config = dict(
    n_layer=9,
    d_model=320,
    n_head=10,
    n_kv_head=10,
    head_dim=32,
    d_mlp=1280,
    vocab_size=8192,
    activation='gelu',
    norm='layernorm',
    norm_place='pre',
    norm_eps=1e-05,
    positions='learned',
    qk_norm=False,
    attn_scale=0.177,
    bias='none',
    tie_embeddings=True,
    parallel_block=False,
    init='normal',
    init_std_qkv=0.0253,
    init_std_o=0.00596,
    init_std_up=0.0253,
    init_std_down=0.00596,
    init_out_by_depth=True,
    optimizer='adamw',
    lr=0.00117,
    beta1=0.9,
    beta2=0.95,
    weight_decay=0.16,
    lr_head=0.0069,
    grad_clip=1.0,
    warmup_steps=472,
    schedule='wsd',
    decay_fraction=1.0,
    decay_shape='linear',
    final_lr_fraction=0.02,
    batch_tokens=65536,
    seq_len=1024,
    doc_mask=True,
    train_tokens=522000000,
    steps=7966,
    dataset='wikipedia_en',
)
Each number is 200 + 30 x the weight over its row's rms, rounded and kept within 0 to 999. Layers, rows and columns count from 0. The size before them is the row's rms in percent of the matrix's.

# down: layer 6 MLP down (transposed), 1280x320, rms 0.0486, rows 1081-1118, columns 200-239
# up: layer 6 MLP up, 1280x320, rms 0.05, rows 1082-1119, columns 200-239
down1081,090,205,204,210,213,245,158,327,202,224,176,184,147,228,168,160,239,137,152,242,198,174,172,172,145,241,180,227,184,186,224,166,225,174,232,206,221,236,181,181,192
up1082,103,193,148,141,151,241,168,190,230,218,200,205,196,201,203,171,215,217,195,195,170,226,189,232,196,221,195,215,180,197,245,199,233,171,177,182,233,218,225,162,221
down1082,104,216,202,212,194,263,232,231,204,210,191,223,122,217,212,210,254,217,191,137,179,142,256,185,215,184,203,168,232,198,194,222,163,166,217,220,257,136,209,209,147
up1083,096,173,186,193,202,220,232,246,240,155,178,168,150,211,257,198,215,202,202,183,153,179,198,198,179,201,238,261,262,176,222,185,207,189,215,225,133,232,237,195,215
down1083,100,201,206,182,227,237,182,206,181,243,170,188,191,195,199,218,227,201,193,201,265,163,168,228,192,183,227,140,148,199,157,214,182,206,219,224,171,202,186,168,223
up1084,096,202,186,196,196,213,235,188,167,174,228,232,184,210,193,254,201,217,153,146,227,210,179,223,137,221,173,237,206,184,212,193,209,135,219,172,199,206,182,189,188
down1084,097,197,180,181,202,205,188,156,213,205,231,199,251,195,196,187,215,150,215,203,181,113,243,204,184,148,233,152,185,194,239,251,198,182,227,217,230,171,228,208,179
up1085,097,187,179,163,186,157,170,243,215,212,153,230,216,209,163,155,249,240,174,172,248,145,217,216,201,218,177,151,216,166,172,172,168,194,152,176,224,218,221,187,293
down1085,102,205,190,199,180,179,174,272,142,224,215,234,241,225,202,168,216,175,197,175,222,205,193,242,167,164,188,194,249,163,173,206,148,169,261,181,214,199,190,223,219
up1086,089,213,213,145,149,213,250,176,182,234,263,211,249,191,199,169,213,254,233,154,186,205,206,216,177,206,226,217,217,181,234,189,254,188,139,190,187,215,242,127,235
down1086,087,182,238,220,215,232,151,193,189,224,163,191,183,193,184,170,109,133,175,272,205,200,207,199,231,177,203,209,189,248,188,180,239,256,256,227,221,225,194,229,184
up1087,101,174,173,191,243,234,237,229,211,204,177,197,196,184,168,172,196,222,231,184,177,192,136,190,183,190,196,221,205,180,230,209,131,186,187,168,250,217,219,175,165
down1087,101,212,198,203,219,209,180,228,210,178,170,179,174,201,211,175,173,215,269,212,170,151,177,224,173,190,210,193,163,238,273,187,223,199,189,222,190,233,202,182,258
up1088,093,218,235,169,241,148,220,224,236,140,186,250,236,182,244,175,191,190,199,228,186,174,128,237,180,233,244,150,177,189,210,173,204,194,135,196,196,176,187,181,186
down1088,093,135,179,236,210,254,175,172,186,215,230,211,203,136,203,211,162,197,235,216,153,249,205,164,173,200,170,119,243,164,159,193,249,225,233,218,188,185,179,216,237
up1089,109,146,215,143,202,176,264,211,242,223,252,200,174,174,180,220,185,212,208,215,189,189,191,156,183,227,210,142,209,202,260,229,226,203,151,236,193,226,189,183,245
down1089,120,189,241,219,197,159,179,269,202,202,194,245,203,246,164,189,171,153,172,195,146,157,225,154,198,177,152,252,190,240,186,176,179,208,176,276,205,192,218,133,225
up1090,101,164,156,217,191,233,202,202,216,187,193,168,230,207,265,252,199,222,237,232,177,181,156,232,140,202,159,180,231,245,240,201,194,190,154,214,201,197,153,243,213
down1090,096,155,189,208,204,196,290,161,174,199,254,221,181,242,235,207,158,229,214,205,186,231,165,131,189,183,240,154,196,113,208,161,237,226,216,202,142,180,185,166,158
up1091,099,163,162,172,165,180,224,226,201,246,219,191,207,185,189,221,183,163,202,235,160,197,159,165,203,207,229,163,192,223,235,186,199,143,163,176,234,225,220,201,192
down1091,095,186,220,259,208,200,163,177,197,204,188,165,176,181,181,223,215,220,165,167,220,225,213,222,245,214,166,197,207,192,168,177,188,227,245,258,207,179,179,155,270
up1092,089,206,165,162,233,212,225,208,198,139,207,155,225,184,193,217,208,191,220,131,214,249,197,220,214,147,150,219,167,226,269,171,142,177,174,244,207,169,188,210,188
down1092,088,191,236,241,208,161,230,202,211,228,183,221,231,178,226,221,213,190,235,151,258,215,219,249,205,240,257,199,274,190,177,206,179,205,194,206,207,185,224,194,192
up1093,101,170,135,218,199,142,237,228,198,185,211,260,207,196,220,219,215,212,237,131,197,169,185,260,196,181,219,190,216,183,152,232,189,206,181,218,166,172,253,150,248
down1093,105,190,234,179,236,181,245,236,189,225,208,223,243,134,167,216,202,162,211,208,113,161,152,170,223,162,207,238,172,193,176,175,239,235,250,176,257,194,180,229,208
up1094,095,202,172,204,153,221,196,216,197,210,211,178,167,187,306,206,209,191,212,221,180,214,206,273,140,214,218,170,232,186,249,242,229,203,220,228,194,161,200,217,225
down1094,086,197,270,190,212,170,192,105,210,176,212,182,201,186,206,161,235,185,212,157,178,206,216,218,156,165,225,191,256,177,235,198,224,189,193,204,180,176,221,191,203
up1095,089,203,181,173,161,174,223,199,212,170,255,174,196,194,234,179,220,193,205,286,192,212,196,247,220,270,219,151,205,244,182,223,219,233,215,224,200,170,224,166,209
down1095,084,224,227,195,212,217,213,140,169,117,249,201,191,118,173,205,196,205,218,156,200,167,223,169,168,205,205,180,185,236,233,168,172,210,186,169,192,211,191,223,165
up1096,096,240,174,207,183,235,218,174,233,182,145,245,157,176,130,175,158,164,195,204,200,186,160,181,196,156,186,189,208,205,234,212,195,147,195,208,170,216,151,182,205
down1096,091,258,201,237,239,171,160,163,195,180,130,187,174,192,181,228,189,209,208,222,186,226,210,213,218,212,185,213,150,280,147,193,174,155,193,245,232,237,233,221,205
up1097,095,206,181,209,166,168,190,236,167,240,196,203,166,171,191,182,191,220,193,196,171,213,178,246,203,208,228,207,160,242,227,191,146,207,205,206,205,245,219,175,237
down1097,097,178,165,201,211,227,192,270,151,229,171,204,204,212,195,210,219,236,209,230,170,254,149,182,203,225,205,199,134,170,219,200,222,188,166,185,241,212,191,226,208
up1098,101,194,157,222,163,174,198,195,167,201,227,159,162,173,212,147,220,175,246,245,164,203,209,237,202,200,249,237,244,234,213,148,229,171,201,258,226,232,244,177,223
down1098,106,203,235,224,204,242,223,254,207,207,234,179,175,273,159,161,206,199,207,213,210,212,186,216,175,193,162,229,232,250,193,221,191,133,197,151,193,183,211,145,195
up1099,098,201,195,245,193,216,230,201,190,191,178,193,191,181,210,219,172,230,165,188,224,197,188,191,241,186,215,210,199,244,197,186,257,124,219,250,170,172,197,178,208
down1099,096,213,191,154,229,206,199,193,169,154,214,234,242,195,154,222,237,177,205,234,186,204,243,182,175,178,197,157,198,162,212,157,200,191,193,170,191,252,180,203,196
up1100,099,167,201,226,227,138,205,231,248,176,218,208,210,184,223,200,195,218,199,247,229,164,209,230,225,204,209,236,205,197,208,221,203,225,184,192,236,231,178,164,171
down1100,104,205,117,204,203,233,206,292,240,157,206,228,206,204,172,206,194,191,174,191,175,192,243,152,218,207,229,224,169,185,211,149,155,174,218,197,234,213,160,215,175
up1101,103,213,208,203,175,226,273,194,206,210,221,192,227,157,223,217,123,190,166,196,129,149,175,200,256,238,233,182,207,117,230,176,209,178,191,188,212,218,212,212,241
down1101,101,185,195,207,198,168,199,193,234,196,184,186,165,218,168,219,179,196,171,186,207,184,187,204,139,187,171,156,178,278,163,164,210,166,273,204,218,169,196,210,247
up1102,094,168,174,171,237,198,229,240,199,214,226,243,193,184,238,222,213,179,202,179,174,219,201,184,197,259,200,203,178,195,165,228,184,199,190,171,221,223,211,197,199
down1102,089,166,213,186,137,253,162,265,185,222,196,210,184,153,154,176,206,192,203,219,173,204,142,176,189,250,200,234,154,222,159,177,266,209,174,196,201,186,202,235,230
up1103,107,241,141,199,184,209,172,229,206,238,273,200,203,184,163,241,200,185,227,200,159,232,178,208,210,199,201,201,170,252,166,179,160,189,143,223,167,208,163,176,227
down1103,106,163,206,209,212,211,175,242,233,186,226,226,235,237,247,227,151,141,200,152,229,228,181,200,156,245,170,228,222,147,179,212,209,205,196,195,222,181,200,208,212
up1104,098,191,175,181,139,175,209,252,208,163,233,175,202,177,251,232,210,164,144,235,220,232,202,226,144,154,167,209,254,188,226,158,174,213,155,217,188,228,250,249,174
down1104,102,236,159,212,195,155,266,318,204,250,195,158,180,217,205,172,181,242,183,204,180,110,233,172,255,201,219,227,243,184,225,202,182,193,191,218,209,200,194,238,215
up1105,098,129,184,210,176,175,111,184,227,168,200,168,191,169,218,175,163,129,172,222,189,209,168,156,247,186,226,190,194,175,178,216,148,238,175,170,158,193,231,212,213
down1105,094,200,242,165,187,204,151,200,244,155,166,222,218,185,186,174,219,199,180,156,201,212,234,206,206,208,165,179,161,208,244,207,199,261,249,198,231,244,232,170,202
up1106,100,191,251,200,196,130,195,219,208,145,203,208,188,188,220,217,217,210,191,229,145,241,203,163,241,179,199,164,208,279,200,202,160,174,194,173,189,223,194,208,256
down1106,094,264,168,220,213,234,246,148,211,183,193,146,274,198,194,188,190,163,181,204,167,194,188,209,132,134,208,209,214,158,260,154,182,259,213,170,243,199,190,189,198
up1107,097,212,234,254,171,222,171,208,227,198,223,175,226,179,230,198,201,197,249,228,182,210,178,229,206,185,224,209,201,210,240,220,196,211,227,201,235,215,202,241,235
down1107,097,206,200,200,194,237,202,170,220,186,176,215,160,186,198,165,198,231,140,210,207,217,203,186,201,220,126,211,211,246,172,193,226,132,190,230,199,156,230,130,241
up1108,097,202,224,230,160,197,202,196,215,216,208,205,228,125,257,175,163,117,244,185,212,150,179,212,160,164,171,204,230,167,200,185,215,206,196,188,235,195,244,221,235
down1108,097,244,246,175,175,126,135,160,226,192,224,224,228,193,216,245,172,227,217,221,169,199,174,191,213,191,195,171,192,160,177,222,178,177,217,187,225,254,256,256,178
up1109,095,207,188,258,203,188,183,233,178,160,241,221,221,200,206,253,186,259,185,248,161,206,193,186,219,178,169,193,214,193,241,196,193,177,184,186,197,146,190,179,230
down1109,090,211,182,183,198,223,175,264,202,256,190,196,200,212,223,169,216,193,196,132,244,177,146,200,188,205,182,197,175,188,187,174,172,289,210,174,205,210,231,141,208
up1110,099,244,156,233,258,214,168,202,187,207,227,225,199,152,162,206,182,170,199,252,170,205,237,193,229,228,162,172,200,210,227,206,192,210,205,248,197,203,210,165,201
down1110,096,156,215,211,194,177,189,187,268,215,237,181,262,199,206,204,169,211,172,179,214,208,159,190,146,241,213,181,226,194,145,220,218,183,193,134,177,183,279,260,148
up1111,101,136,180,148,186,199,229,233,180,240,178,171,200,156,233,204,260,141,232,191,176,170,174,225,140,215,188,191,214,214,187,221,165,177,166,263,176,210,217,174,233
down1111,100,207,230,193,238,186,155,277,208,193,195,192,209,153,187,241,218,138,241,190,244,225,185,166,156,216,223,211,254,218,178,162,232,189,175,199,193,166,208,172,252
up1112,100,225,191,208,205,184,219,264,221,176,207,187,203,159,148,168,136,203,234,231,196,180,176,197,215,163,209,187,275,229,214,173,200,208,180,182,226,195,167,164,224
down1112,100,169,246,169,239,204,189,221,181,205,233,175,194,230,182,204,208,192,224,235,236,254,240,158,166,212,182,189,205,170,220,171,178,237,180,197,243,177,210,234,165
up1113,095,207,144,149,161,131,108,224,174,156,157,213,179,189,217,240,230,249,214,164,218,156,174,234,227,247,218,163,137,188,181,260,226,200,224,163,194,239,191,201,200
down1113,094,186,226,209,146,228,215,194,171,196,191,212,204,184,219,205,168,182,189,196,170,281,212,165,206,150,222,207,189,224,199,208,207,184,183,181,251,216,221,215,192
up1114,097,154,184,213,158,199,149,226,184,192,234,261,133,193,223,209,165,216,202,253,217,209,137,230,208,183,145,134,232,174,234,205,204,242,209,172,201,198,162,205,185
down1114,093,206,231,251,141,205,187,247,182,168,241,269,181,191,193,190,187,190,231,166,205,245,224,190,174,182,212,244,196,164,177,226,248,219,155,198,212,183,220,208,166
up1115,098,181,167,195,176,177,212,210,209,133,197,158,222,177,211,171,124,236,209,206,209,169,190,230,177,207,138,202,192,170,195,195,188,188,168,261,166,167,203,227,226
down1115,097,233,188,228,245,201,260,286,206,188,203,188,113,221,163,191,207,195,165,184,214,159,240,245,191,135,184,203,226,243,260,173,202,242,224,203,221,210,227,162,187
up1116,120,185,107,236,181,226,199,209,216,203,169,194,182,174,200,171,165,178,197,156,223,178,174,178,177,182,184,145,206,179,259,137,225,139,196,238,218,212,259,215,252
down1116,147,184,190,198,185,150,169,271,225,215,210,203,239,254,174,141,213,233,218,173,208,204,225,197,213,205,177,193,214,179,207,187,229,193,164,188,185,169,254,235,197
up1117,112,216,156,205,174,217,205,213,151,164,228,245,132,225,244,226,229,203,232,223,144,184,178,167,199,214,210,150,224,224,176,272,197,156,215,183,150,227,248,236,219
down1117,122,216,214,210,199,118,152,190,230,148,152,204,215,147,198,209,230,224,187,203,194,204,185,210,235,156,180,220,189,203,164,210,182,158,240,213,187,194,200,226,171
up1118,090,174,196,256,196,181,196,204,202,208,229,201,246,156,216,178,167,201,219,208,125,196,219,196,184,193,161,198,216,208,184,223,170,215,177,211,126,194,167,220,184
down1118,093,209,214,231,230,194,181,227,207,200,219,191,220,178,167,243,228,167,210,205,208,272,182,154,248,212,123,153,167,235,191,172,222,216,177,151,216,175,208,183,197
up1119,086,208,172,226,217,188,242,209,191,235,186,223,155,202,170,212,226,237,211,184,189,219,179,180,115,192,230,198,171,213,198,187,233,156,220,129,167,244,185,169,261